Weights of a small transformer language model.
Size: width 256, MLP 704 SwiGLU, vocabulary 524.
Training: a variant of Adam for these matrices, 363M tokens.
Each number is 128 + 32 x the weight over its row's rms, rounded and kept within 0 to 255. Layers, rows and columns count from 0. Numbers have three digits each. The size before them is the row's rms in percent of the matrix's.

# layer 12 MLP down (transposed), 704x256, rms 0.139, rows 221-237, columns 0-127
103:172152129093110146149130166077092131159164080108138128113161110108082152146063134129100074149126111115093123090108124122142075141099091156161158131117098151118098071133177157174100030146112132143143075138170109179156141146146117126101124119101120178108097125144074117152116141133158075101149179143122151140117121159150110150162112144148159090154133200114112102085099126094116134068130
098:079127112117129183183132097071091075089122069085199120098126126106184106116104142130140152166161079155146080141195117109122135218126141156142051156124142121155114181156103137110109101155096087102113132143149148149110126137145174095153149175110110125151104137133084174138086135118129210054149165097089146162169169145139174091107174153116118108150134166127091130182100134080146069115097
098:137065142133127174143097117146104129157090154177074155177053157144151094156111057170079097133134185166107167099159071115115108137114137162146075113121096114116153128119100144170093185084131161048097174115116058157153150132055106110099116149147200077132104129134117100182114137134128118094134115145099176163135078131070101086134087153162114137167163149157102190166145169082139119103155
098:182160202137082200146081106149107105181114136115097137086139109142150171114101096097142148076105166106163127103175084138098122112127082101160109057150063161094131137148129150161083096126167102141174172134109152168172164131155077092103122165166113150133209128144165148125107118078128140181140070093158156150096110110115152103154147139130162150163067086130100114125092131136147092081104
104:075090083074132121165157143118099115132106193139148131133089150136159161088119075093138142194121097121123124103081117123139103145101117119125118128073179119165093151119092095126207108123074151167206093150138116080133106102081159138124109101099128081155139146103136121099146104173143142128146124141113152093089145064084081144101121072142162123118163180130152117114123124110105122079081
097:130120146157153091154105145135147139180157164136113137152159178105132173126126178176132144179187148119136185184114130140145121142134162099187176173160113151156149172131079174186202086148128116122154131145178171131153119124111117103157096137124151141065138165114116119106102159147096102161138120134181101106166134122125114126122140143082155072178156180112163072122107109076101108096146
098:182178047137135145026108057153062124157162149143057162128138119104132094173120133106111152068108154129102149120129125151135126132058056109149106125147161139076132114116121136091125106118151173146183090118096126095078148134091186131179139104061106147125153121129164123125157127109143141117081136088104119143191173125123183088123162143148135111078115095104112131153139149177169121107083
105:086161169115104143125092160091133076130145142159109118156143118154117169101166110100126149170077113116134166118140060113117131132115137071090154118138088165151145133159112114176062107152114128126152141121141126164168086147086119096097089159154174127127093152118086144152152110103147172113129082136072075124117151112114190100107100126147130116126150053080120157119111176111118150108137
098:116154132113138087131130113135110148088132156112137160121101109175136124079182091141140106097175159103103139132145095139125184098125107099140121122091146124108165146177169042126175156143187123105159096104077085131123125142164105154118129152181102159183134091144096191169154109107117130142132144157147138116087144219110163112112106131132107103140109160145134149139129137136175139084114
097:105102116165091185095118113115112116114113128152083082093128167095123131135142089156149155144129137102061102155174156126121147126060170174136083125180111146121080085126092112152103113183084167115143103121117152095148070154064109045151136122197131147187165114188188109147110161129095160120062079112122098098166078164129105121144169097115101169131096125150122128111106188134130158116104
096:133149055113130098087125154136130108163166071129160086156112105106055120065141157078210118153140170152139151163124113106124126119148078189124119099166108106131139094181109170104163137095140092150127140089124121126142166110097132139087148136158139151111134164108125115141181162160119138138127173101124079113056160130123098084141119111157099097132075191157133095173094110175116118136088
095:128088177135134148143135168116165153132163135124117128167133115171168125122089117105131093128169095116079138138124068173123102176160045163160113144131124127137116119109100122147047155130098139098174119124097091085065134141119138103170093070173159132115129130144147103162114073132126128094119107112113116171120132127136077135194102166125128142138106087085130127173110156118106231093119
106:164154085128085150080135105113119162116133102167144099203145127167107101115140116140100134165100111128114087093156130150145102163127125104123116124096134127151178087148122117093117150097145124066135079147163153111101054125127123139151091160140146129092148153101168124104084114106125142168152107175187103172150127105171169176141127143094059115097097134114156146155130114135104137117125
104:129162132103091147123155142119128097139099098183143148133148167152113154067115143119124153099127114130165101118136150159084145134154141119142068119122102167117111128177163149119137163138107149120143164093148173165076133109139118089127117161149164149134146157175102134115140120122158097125145185077176177141131150126141136138136159165148083102111107192121116131090094137101125164129114
102:102094124140124191127106121145152128139082127104160126105137121165087136158099170084144094096106169130115153129138194122149129173129077130201150154147105151172142123069149131133105099134072113133117118123079123093122167110179139132150180061062133135122105156102142118100159095115139181180129141166140119145125132123162073161136154146093178165111105119088207078071187109099103158128124
102:191096122113094134125142119089117160102136123152152153206077125083156114117160164140111083111178139188155115098109097158073137110121156157153168105158088107149097195168089170142129137117102142106109125124131145110092131167190085169134139156128158104157135160115107103113103140139063074099140077098135089137104174120095104144125165130129136112178188167101179119140170116188187110135109
099:142117170094098143145105121142104036110086105119088153151143183170191076116172157135147129151142130107129078113089120131167131093077147106137092122154089132123109117140086131102117161165100107101069137177156095156155120144117101145105151102127126173086116202153108185116100130078139130151128148070092167134109146120161160117123115129134105162189093180179137095098139153138153142070158
# layer 12 MLP gate, 704x256, rms 0.0938, rows 222-238, columns 0-127
098:117144099146116188178118107149127130117125105133133124117152107166158164179085160135076098125116097106119106115136171170125167139135114100119111124122161193167134152150108095108113117147141083147170110139113115169146127152134156143123170131143168173146140104081129144078091108114121168084121119113098119164128168119111140186169140101104182092148115203101076154106198124078095133114123
099:133109130134166073122128108153135053137138109083126176107138150141128127136169126132166111190120104180178150097126162051071154105156167068139135137081158125194105171190080068158129147115122095065126129124152116133086145113172094109107126126204077158081091151094136089076143129171105119132102181135115087133092165091121067117098118075136068146160099146131109075152127130155102124123105
096:100083096088127102083184165133153148211118150126126173122110150097149089163158134117098127140113110112116128138117172173108151128088101089173136208111096106122114135135114185125140157130135095124139164143125138083133085042097137114068119086112163161112106050098076164155146140150107129073072139089169142110170168164119135185068125140136093121119177109116145057091105142124095157115178
108:130079146172131154139109199120149099093126081106145153119097203152113076074166178152170112177162081105196093147132152106091107077157104103177142089122117162135153134108148121085150102103177126096129151108039149131086118088134130143124118143133089118130078117090093165142106065197128147118051124111152110189133128184145112205149113050165097144138121173171111126127123124154146058110177
098:135141162111194141161156092169101126126118140163082135120104123146168179155141142074154176174193106172186130167149129128112137028186123150114114083140135165090151144130115149164125133107134102117131128130124148153119130093153154077141075108111027158055138151127062204197107193151180129140086073145115124115133124079155198113148162140146098136121103142114162085125172160106158100149118
101:129139144171185165120097126094097152127156069103169145110067134150123162134089120111127137142137188124156074148106155181163095125136118108110099128115113161146136107141146122091116146099123120097177119136084150191085128132114190119083110105127092179108121214065176164055069160104111129135139096116114201179118039120116177124185073143170085117178145139131165152107165134212111117116201
103:125068156127176157146149132094181133158116153180105129086136135173133084091096108149186075149108049134074105151150118153126099094128115089144125154101128141128112198092122071163161168062111174072141088092155150134098108162118148145152115062122124131158117116112105162076088171139139132133166107116150102172127142077111136097071116089144135153176143175135145094119174104136205160142111
091:104088091056160162097129115122155119154154103147141153085071105100188146134153147115149156161164077137101092138146151095189151118137077119128127135130091192112104086150079114091096093109092177112194149062157100151072112190074111133125097060135125119122131139151157161156137129126156129038124110093160131148172120144160106101073062103200143111134104097106113122146136122141104146121115
100:106161131127160135079149207188160110105135128158082103117140118063076117108163120143072096139132088114076089190170127111145144120103094075115135182101168107183117170088077155100134115162066114115109148109165082163135142194156169095164090157090121124154091100171137106147125096196195095147073078115175107082135084155148105134133134163098094078096116164133194163143099123153139129171101
098:125087172143127121136123098114104104124112087118105136120169160155102147079176103165155150084129144104058199084179116115207129148150142151146139130054103126165085189175053116108123131119113105084148065123112210093095130149165203113051151111177201151084139120139180148097079211108118159149135113192110169103169136157148079142150096132118128098094197142154148096205152127115069105074090
099:098099115107086088114169180177095110145122125107158115107138130140095174126110144138116144127149174100052154131118151117111102087216162131109125152135121172138079114095084054128087046111067113118105161149093127124148106098126115080134118140111106170104114103102055089140156200091071151130148132130093108172134162188141057122111114109103097144115166139126152118125125116129141090148128
103:111107139176062133144089160188131130061164130161097093097142057128174134098097141093152175097120161110164111149082101100121106171146064111087119144233149129155106179144103115103068070106065175102121162143172120122075112114174114119095192049170131157125085174190136128123136069179159129156155090129131059164171132164136126160163139109166135118103083183183116126123131129153095168150138
096:141141112145190100089135095142115151118109112116122118115151130086134100218118149172166115135137076141155148125085088185090102172161141148189118162130116117114114127079111178102145136104150152155102165190106157150153096165156134158119108144159137141097136084102166123144202188138131193106125142083131156133153142127105129120139185149110162121095066107125161167159137118144188143106113
101:105073122121182117110142098113197178180135201118169147175017080103133154071126127112102099131140114149066137125107111105106123133182124124136137098140177148120086168119134108143155122135139093174164099105084127153048109112143192108105128076105174088173091082143127104178156115126153170089117133110202170105147122170127146110085111098135128121102117152189145090115086152164130189122093
106:145158119100162166137136127122106195127113170087140124102140149116165119122113131133147083096159100144124098148163114121137139147168153110154156094109177206139112224120114106093145108166159111068156126142117137111115089133120148100113126165136110128124106064111112141111150126160137118131123170095126158146123134124099129139094115148176140151136127133095171173147144153141113191077122
098:129108090153087143081132186163181166087182161113193102059104163144113088088165077090143100166116152113132131153162054152069097111129128084129170169155096178076131110130159164133126177075137123154163193144087180118117120134181136129104148166155166147104102118120111136108172129231100160108055141082111138115123148158121126157157076172113172113169088122095136167093154137076181043157136
101:115140091115125144033143105166148105105157128169116100081141121054164187120118099092114155121072119143126133124132110191184115152115176096175096112106089096120121146127106158162146125132098125119143106121139129088122076099129148129105065137160114199120109137150104081109140061111111115106132142151114166076116136144129043116102113118125144108142128143130136148155046096161116127159087
# layer 12 MLP up, 704x256, rms 0.0962, rows 222-238, columns 0-127
099:142102157145137115135122143145105105108144113178110127140203198104107153133154177146141206124111158159027116119114098086155181146119060149106099139080192155145157102120138103154110133223174108058119090164163137130155156104093179140177096162114127130101127139129124112174116142098135124103157181117090128096180136119160103119079091153057146136093149150132130194158116154161116055117035
097:138163113155128116128072116090113127107111112105098155158112121135110095108130130088026100097117156136100091120126091124126103131052109141103090085158095088130117122151158154118114046133155100200182101117154161141118147155149089162146085159117152133161132073132099175173131158153142165172099124116210158179087116128169156108126130099139144103107198083154119102156079129165133116131169
097:046086108126200124136146125085166160133140149120119114119194093118106135137156157159086144100114113152140126106178111058079143117119116090161098153177151136122141128159114079153198098162143161163114196161091109095152152125135112137170114146056059163129145060107082115101111121151116139112080120139092132146148146162090110166120192160077087115046129136125134170138119061149130128136109
105:120115160089156151165117160167168117105152054072126134182164187079170104109162182167122126114162141076096129139067171101144113152079169156104120108101098146104165163130125080101137152124122058155112119040089129104114191125179064136101166127111160157133138163143161113103134104109137160135112123147133073101160107098162188157077116150118090118131137151080120139188082133151077099149179
097:154119134107146120075115090143090095149136171166159076114117103063118151110125089160142126073135115111136153108091098094178120146107103131123090112152181168157178110216109131112148149208095112114114087127158110078159186167142105097157156150141139136132100125122085120075123186132128162129132145093084101058078076126117048100149069141179183150108148150126123141196137113109105169133147
098:111107105140151134163108141120100130134161118167221067136135143102107146102102158171112097092109115173137124198133154123123131129129125111116160181128139124123078151130096078151158110172117133091111097121155112139136117137100144113142078193167147151150081089099111091101159163133143104160100118146150137203102111128166150127142139167149089141116107131130141079176112140082152130234111
104:101163147120140101200109169117139083148097132183064135127101119140112135141082116166121168201098137079181134149144070167156160177198128101120076137071150112102108105077136152091120097177153104100191151093146073106179122120131094123111096187109058108091060111172150132148081087127145104151119106114149147095091147094093143121154155156144156086076091080128208079086142116136097112116135
095:064152109117141169114089145121144100115136138134110043130144070137156178141112127082112130129091104180150153073116122129103114076133144191160144109099162084148061117138073127176168111142145120114121114088148115144183181110146116139134145157122152180160145142119190158101117166140115095175096139164171087110095140128109080103118102138126122186138119118077146064159075081091140107179134
097:078151183156176105151142138191153181122113119116148145103155097108121139191106105153165149072128105085122099142062142089113092127119166110082119146082145072123114123141072158197180078160147152081124144170147124089087143050085097107075154108159160115093146173121098132103084110122147090157142124161146180155085127154130085133153111112119155140153033089085155122082154152109179105135113
097:158153112141151165154106108108131159133160100154108105145147091131140138139115112126128172121102152124183164117140129115112110184157089132083090137205096146169118141192122176119111134140175114084117125072093169125108139125143136109135095169093184151134164187129119139130140138099050125133162161142126157133167155120115114078105164165137106163142078140214117129093086041096154130161138
098:155107143131115195135131166076109164152144099182195092135125177152174151157106161140100124163117123066170143083143125136125129071159152107096170153124068176103117131103128168095097167143146114127105224164145106140110099099110133134124115189169162119123145131130097142133086155093091172116110132092107118120115120101151121105115108139159116117150076129100098124104179130117129086234134
104:154100127164104125192121129159098122068136176132165112136079102178118116121139144089144183132127163113122161196134114095129136118116151127167089059170154124162131150117121100110162095117099173152111159124143079133102137152142146092110145106103123126111100134140060145117138114077123111092134074081113115086144154140137104054121091154069135141110135135114183060149112132110139096116106
103:101153149091105169100184116157111177128168150134146093118158114147206141071133097176082111110090195150124120133132159040143138120090136151098107154143148145078093182157057143158131123136147092128157114057146154176158122144105127114195141094169147110146142129106113145087081142095089162111090075151104086124100121118069096141107138121107082125170108091164104123172095139117100150163088
101:138121135200135129138091086153138074146088152157174098145142135155144160104085163193131149185113179151141129144113100101197117125122118141120074148149174075105138107145104127132139138141162152129144145122160096134153133109137155080142163190118049191073139077149081159136174125111173095102109139140087125128130148084080056110182133141088159130138138165130112120166108130024121132206121
101:129126113151108167125098108091143133193110097140117146168151108173155100143110170148125134145152119144131111126127119102093171203137157151144161171167115141072140152189175096105074092093134205139044172081094098112182116154096126108101104190092081102125103157140161150116125082105151117104100140108203129130139120075088128109175114094161069104097077119152151160115107134140130127133103
098:146120142132077147143106128125078137132108076138132116158156097148110162139107146121173116134155146086123099174117148104153081151121153110072177166056164118169143090151140152061128158155143195067194088154140207135075164116162136114130140066114099116102160134186104114110127112108186141106141091147147204171126124179090064135094144096152133065146165114113150106101121139094135098147102
102:135067202097128166167169146110147154156145188146134120094098102077115112139066082100130105186131169100168135085129112173089110075107136184170101078138100171138101128139199172133130155099126105148184123184108128222165061125125096173114103174098192144155164143142139060172109177105126170090044150192149164100112097111101142104153094181143121140116119134100095068128148087118100166107142